Each number is 128 + 24 x the weight over the matrix's rms, rounded and kept within 0 to 255. Layers, rows and columns count from 0. Numbers have three digits each.

# layer 3 MLP down (transposed), 1536x384, rms 0.0506, rows 376-392, columns 0-191
157115097103086128150142110133117089112166133119144151123116177146142129086168134104117142167106129099143146122157164139153132142108115159131131164128124106153167118153144132074146127105147119129123151150163110151099127126123142112137116086112092185146147088125133132112097102086139109121139137121138139149152147102107161119138185155134127100127134144134140101115130132106108104141156143128120134106129135118150145150130104152103141144120161133115162117141129135110154097115075130144176096169130109138167094144109183075109164134155131181120092154142129151134129130110163125091
077157148118082108125100130108135103113128122146136154124085118166146192101122095122106063112140157134134149104110110110114106124092134117195178162135163107154129083106116133175112149144138101159142126123078088129125115147143140120129162112147117149110168121183147084115116112113125136139126148090106151167133146148112142099151170133108115151094085123163137137159123119115137115074125144077112122139142079176144151209141113154107147114076141128155090092114098137108136116093137143137170130122163161082156130156132112073180118132117104115105120134132132111141146138149138165100
096083120144121130098172157126162137099076119131112106113128133157135144145100133101124114158156113132127120118124154071152103096138137122128142127134108134136138129103168103119104182151161098095124115161124158125148137147157128117059130099147155142114130113119089122134122148161155101154121164106081107108116083123143150138112136137169121120115115132143110147150132108161130147185073118152086140131126102139142125178113121138138167147138102135140153157144088099136146102158098151163164113127110129137135121101074111122146112127110128099125091117126109104109133146131134126107
136152128160154111117108141117121142139151128113166116126120089110114164086137095138121139115092148114143128175169116164135139119148095137121134152145134118117153154161152127113075113088156105106123109086088143135117167111151101138124121206070142132057147138087137126161129090133150146087148164162108110120118129085134098148146137159120131134140119111101084108146076086132136116166075094091161157149138138113095102121100094143146150145126132141153129158109162119134090140105150183103095107086156143131128144171138137108147115145075141109110115139124159132134173096124095114134
200155164162141121127091155130094165151094129160075145160130130131108078172091160129135187097153128136130180081100115149095149145174145123199131113151151115138143156154164125138122130104079150159117132128087163161115140163104138192086107133165133107139073129091098156144119131122153079109129160134177092123083058063154135115108165136103149147100141111116091121132124106150101107164134141170145165080123138134085140087090108122075119171117170097145139154141141099141150081148101098145107153106116122152157115136108141132080112191148123071126115076109129117131159126110124114141
170101139082139134133165121109084097140134104109134145146130125141116149100125108130132117108122090111138087111158125122119130164106133121107140143131106114109124093151114131086146106126121094122165129131179131083159127111142124116145137083105132141099155123138143136113137111187113101113109052121106136149138153130138138138125157182200112138136131130072102095068127133157097111157165111155150106136131155121111091118161106126157129110084141095154158138155145101097111123103099129122115111152144133141148112136140071136136131092076094158114092088135100118147095132081130147159
097136115131158096108104122140165157107154126134118108140122123129085118133130079092112144162128095091153085158130101110109076139149133126122114137131147147127127134143123092199148140138133144123111117130117122110113121130171151138117103097121084159187118143143121154162135120142103160105127138099094128090121115115140120104113116152100108144168118149138114130109121141147149161168101113113162157137108142094143142143154162089152098166133089177163139151098148186132138130148122120119150112125160128137131161106140118186109121119111134156169110135121120148128137090127088126137
124108125159127130170145080122102126154126094125151194133132144135150132133112163146168145089142135154135108114116115139147164146090095141158129158057110090107147128122147148135086121162142136120118140129091113143142130130122151130127069117126141110081099155124152129127141139118099141095110163110119138140143128155154147157113150115133119129183159139169126158144149150116109112183130114146125117106070181161117133137120113106129109119135147086187140170166122139062114091101159124121129158128156197132129066132107124075073167141099131179140128153152139169162083143139136141157
125104112098102112109131098122112129134131127062122124143122132073140138096109139124106095128082099123136129156091138116128135143090166138117082147131141101117120135133153150131112125118141128150126165107141134150115157133124111111102108131124142157102140109128165144117119154118133101113124147113130120148146129151151115139114102124117138125150107171125104111098141110110133155127168146152162136117185125092187144151103160103104135151084119106126101170123147184139125127143125125127164116127134153100072116118163150177097103155135153147138114136124129138143141139139145131155
127130152111100113128185102152143142079098106165139116149147153139114128126121109108131084116109135142126103103120154144097135130133121129093087125099081136120159125147095117126125107106144098108142157106132151120131126158130131156152126164137132105148105118115127152140156129109151135153117116143106113103136107152145111136161128137123129083133107137138157158158143119136112116136083171158142148134128089102155097120099184120136137135123167139140178160142136126118173118161117132100141119159148058155074165176174133175075134139103203185136151116152105072114131137076142131131
122137137092101113122096151080138100109107096154125083104127102144068125107121152122100103145142142079141119131067142153111159100121138116170115066094131103152134139132104146137161142136131154068174149132097120141131173123123103113156101108136152092122108117137082127142108146085140126160086135094143083140155107145158110149064137134114068123139099131082131126147145161125076183135133110179118113115105139134086117137157115161114140131113158134162110075130102134086081091105145109143082094154119141163111139138139157179114097144110070126160154118070098134124133114162100123059
139122114126159144157168157119112166154136133134191100133143128115133117135140146154132116123129169149136158102127151130134118132127189147093159101137123091119088086143144172171138083104173157146122105139096157166139100132122140151133070113132187126171134156133114131132150146137153122084145150133119110118137134125118123105124116122138139141107132086127158107079120140129106142153135126151090160128115099117118155113137130183148109122116106125122134126113130128116115117137107146137146118164118101144130130159087108106150127111141121148116109162138108152126116125111112140119
144115170133133072136138134172118133147125165105129110115109115118132127119094114157119094090152110123117136107150123111157125147105128115111121175114130124127158135141089118137129138143173113146148120184146122157129101106130114117164094156112140144141132089087134134092140123138140174118148095112110093148099119130112130119096130148107169129123126156110101136156133140125124138105094093121085132124166142114114080107135131136114119124138111114140156105140138138108137186109076125135120135134121133131170131138134148143129176119069104088117180143121146155135130145133148120126
102140181080121089143107098134130123129118151128097104128176123155099130119129148126138141129135143144154086143097111111109129102150152149187143158151140110087121135136178116090138123127118160121147137131094086121165116180137114153151111105145110111107128108130135107123150161116122155117136131131147134125132095125139131145110139134086144143103144134134143107104137115126152140136123155150083140150102137123123105141130167150102113105098084129121119125102119101083151101129127104110131118104133134086135118122162125135107160094141117133153111101159117114145173124104158131134
132171173165122082100085127148124136106109169137120127134118159130101115117096106153126112088147136148107140136090113109112107188134098105128114125144136114135128161087153099148148117147109145132135095125102142112149132098146165124137090119105111097082118118169121182136168134164134104106133084120142144105100174131155124117158080108128089139087080140148103125089124097143155147146134102122150130125151173150121060090103191105094114098156113162151079109177159158159136114112094111120123110129154128133171157102176115178146116133130112163142195117130191123156112105118116134106
125113163133144147119122148165117146136123132134151146116139083179101135127126108117084139134114140103088144107079105136156095150106146089174137104119149103103119129119135127083134109066161124107119144106111153157086100119117113117152146149128135126121084130100105132130162132116148161133116129127106129122116116117142108117110119121097088087115067102133109170106179080112139124120117129116125138084155115117163144138101117143126136180182169143116154152156141156103146114137109136141105148161135089145138127122129174155098156147130148148124150103129137114117093134121132097133
124158148098112136099106156139127162153124109154119091146131148169133103128135163124124120158109121170132144156114165152176098158119133118130095132168133139102114132136116125164100166185103057127104119144141085130140103132121133141111098143085092104156120143123129154119090161150124136120092149096130142108105120135087103104165102144106106100164152123082133130162123147146102106076176118141121134131153124103118153130135108134151125098133104134132151113136083114106135129099113132096110110118131147096158169146122134125131119131145128098137091112108152139129138135158136123129
# layer 3 MLP up, 1536x384, rms 0.129, rows 377-393, columns 0-191
132137150133109157156176119138142120118125138091121119108124119149195098109150145122101137143153086159174129125156137138143132114130082114143136122131149148116124148145134149155058126116086166119116138117086143094121142121129128116105140181161141114133121162140143099116069124128123130148127084147130129141117107154118186136126107079142119138129125143092165133166121131145100118148139096131121097118118173153112128102147167117134127199106138141126150155084116171131136133057112124114122149125112123146161120145066151136129146114121137102100159158147138123124089100103114118145
137181131153106125143123107144113129128095077145125157148139081126088079157151128199146155105132128135109135142127154127125116159141132115113128108143116134127159146142095112121127117077135186165141097130089139103134118083133091147127112123097099132132118109130116154118120109090125106143119151160082129159125127140128099139145075145108141144138124101157127096115122099144109090083141131115136133134137115138122125142122145133093126170094126111131104082148100111072085117156141117112115114086127155126139094152138131130156176129135124153124138134127167141122097123124104150119
158135147157096118103143108118157100074151142151150175164139136160110125207122164113111115145122132190152097150115158102145108151213146137088126113121114131143132150158161121128145157107110162112183101099110143122125119163092140133125145143144137133099114120128129113130155115133190112142118168131145106115124148154112131115118116152138155163142174119053099205119155153090125154145108158116148152149113105115161139104099189116105147118122122096095186124125118095160133133102112136134142159149071122097162125102121175148105130112109131136166144157141123115102109073141161083144
133157138154118119143111151111100146082118133122121160143128078156131109193076142129109137142103131129098160134132093142099143121155113141133088100147132123154159125156158135103099112117126138101073139143128114104118123126211124139083100118129121092128115108104117107094156117141117150096151104158112103119136136098158098120170164097125153083109119115141166167136124123111115138167111157129101110111132127123127124155107159124096133112135173118133171151070156150121126149143135144137150137146176109094138122090150164171115140167148046107094143114092117108130118091072101104099
123114100152103129128104109094124134133137094121144164121146124106157151123087150134100119108114144166112118097114116108136136119139105124128131140119128112172111133149162133132114152105085117092109151125123104130168125119176149141150171161174119103128149148140130137162119085092118094127101163181132133126084152117125103155109114122149136097163108124149133175152096127164176106112184155130129140178121117118113153119084112135087148150122089163122126138142084124098145183126141149118117115125111160130118143124126145141154173129131150102142072101144122103122146071069086155143
114156135101149118116163094128130112120154122166108135145148138104152181098114149119172122105109087156126151118121109149155174137116098137100151108119129146115126134104098110117150147131104118099163131110139135151141144130130143151137149133104150123155115170131152157147128132132140137098073185155157132111130134111144141116127129119148143105078130127136120122111154105188144160086120122155082082124173140137109152109103105111127122104090167104152110111126079115171133130113107112109125164140139118168136122132110125109132137127146113109106131117124091154141124147133144151093
100123130156141141095084123119192153143161094109093131142153146164140115126099088097157149143127093129131119141193141123154096133142115131158147158132126118112094124122146166140118138169128130173115158117131121144138125114101119180125116085103126127107146160147153127132123110126120153151143095118138115114117124058125170096148144126152105098184110116148166099135130091100147110177105099135189103146123174141076170127134130121164139147122136141137162115151108083124153060117141113133149108156108197125167154122112134125139127128164132131161150104147141158154160109143110111121
109147115124127110163086083098112120169124145119129123080160157114093143098148121139155140128150128120096100120119133134107128156146129157095127096113117155148114147128150115071132145149151135146137119131111167143104129168134092125126103117141123116146143051142095124115182127133136172067122126126152136141117178117151104102154104180128140143096140122146109149120128129115142102116147091173144110126136138140151117077100102121108103160131068157165183108109102123121135133145159134089115133118159149149150158143149097135154145102101079116119121180126107112151125115168126099088
119138126135122136124110151110147133105176141133118132110149133129165128122143147123128132102156160097113110163135132152171170131099105121163084156123181154095116125104144141097118179097092061162158156108159144134136104135098108116157150135145182134153134100108120120063134137132093146108181112170103112162084133111170136112106144091157142140119135113190085133093144145099152091149131141143108137124126120102111116075114121129126130158164083132125150139142140149087121158106132141115145105074116129122117089141120164106145137125116109134158123118094129121146140114163159136105
175158080166133115153149118166124095137125131097119083125160129127107134104128128164118139123175124103143102135151098136158118094137142135118129107147135140119088095133129125139111162125156128112126112143127118122131105115091141102164104167141068107136144153102105128116143093123150161139107105155143113131129086103109121119168088119149124083128142134106099108097132150131125144154149128150103109133074136135121141087184128139150098100113132118139123141118095141132109120168143168120170139122169103114136127166138111116123131130115150096165125106078108140139123136107116150128
110113099145119118123118147129123138188134104122174143097122156125135106123146121161136120114151162149110093104114158139121115121121152144134148130144112109114119121133134123142163114141130123128084122127167119142135132093128163130111088090135159146165124100123132113100140125163128106081128152141155112119099137169094118099131144139147144125105064144154127149145096154108134117100117181162110151130102079103108096162152093147127117127120151085111095122105157127129103140132097110134128134166126096084127094129121102130122134120121103133158128109120088136147102073152124155094
121122103108108165114091114160113109104148108164147107133120150088124136122182148116141137168087138118153101138112135130120114124115126132113102115142142104145106081140140152145132138141155145167115133112118096136109162133145123127119114135143088067104181151142144129109157131105119115128106130182144137132160130143136126147136157152126143132123124132181140134118107093084139100110159138131134149135143134131119153141109095135152194126130123118112111075120123136073117128106182132126157165121144124165097115110143108112136087167132145179140093100150074094100142103140092129127
122107132105170119110109131152146132106109124096150130167226126120134100153110121097142157138108124104126126179100131135138127095105130133143183117125139120171122131117151145121143081123138120130124128134173133129095143118144151149128122112122131144070136163134110069173152129134120119172149092165163152193087129120140074104127145149107141094136127143086125143097162134127157181129110126104119097179156098165146170104136115086149129133186131141107136133126118121127136152117169124132107099117099126096112098113140117125131130109122146069096133137121120136126091166135125148113
133136125117093119130122131161162093071155144087097142122132094112139166141097168126184137176166128147118153084151142075106147126166136107123122112118160128131148081146100088116130111102108105133183090100169081138117155146159144158095147118140115161149121111113146084112162161152068140146099149113080126101117152146140069162113127144108130156144127109119135110125109138132139135094132136126157164154126103109123129083135166048144152165127112164143155116115054145143139121109175164084096151110149102128139089127158157113113139138129118096128140160089112135134149153124159156131
124137122145112129162112130150129158113178135144127177107141137153115145176098115135062126143102100103125144136107133102124108168105094125123048116140089112108138147119137116105138149113129122150161125112129132124055113117128166106142181140114139116102128148117153120155147113137129123112159100163126133114139140156139155087085089125111138110135100104145084128102119088143147114127114153131131109137134117154134180137165122108144126114103151113141170138148134131160146139189110081161123104134104127144128135113153134132133135128118154110101140122099148113150141098129155159126
086125152158151092140149124105130086112176118122105129130168155123175147131121148160124130167098117130105107131115115114085142131127103108121111131095123064095135102150151162092155137158150139108077151135107113152073152138119137117102134117137134076133142141121188122186157098129132162098123085133146147163130094159144071141098136148116150148155101127100136122153133173116156130122126099090156123131114172107125134125106087120119139119125144081096128131165138136133111168138132115132117105124157138169103119135141133131119148147129119146125116090139129142175114138104145167120
119108138142159131141113145113063107093150146125128107165109101122109143136102160106142119099164151132113136083168156145121114136150118149113156172126142169129131147093120108074134151105090139067140091123144173150157098131148171177161136071111148105166125118148151140147164114103113142146153113150146138160118104162122154086104140125139173142149156097112118135139144096116165119116138133129151138127157138079163172108139184080149114156173101181163110113139116094184181115112077072137123111103119150097162127121104108125144137104118132129135132146140125123162114127102113150109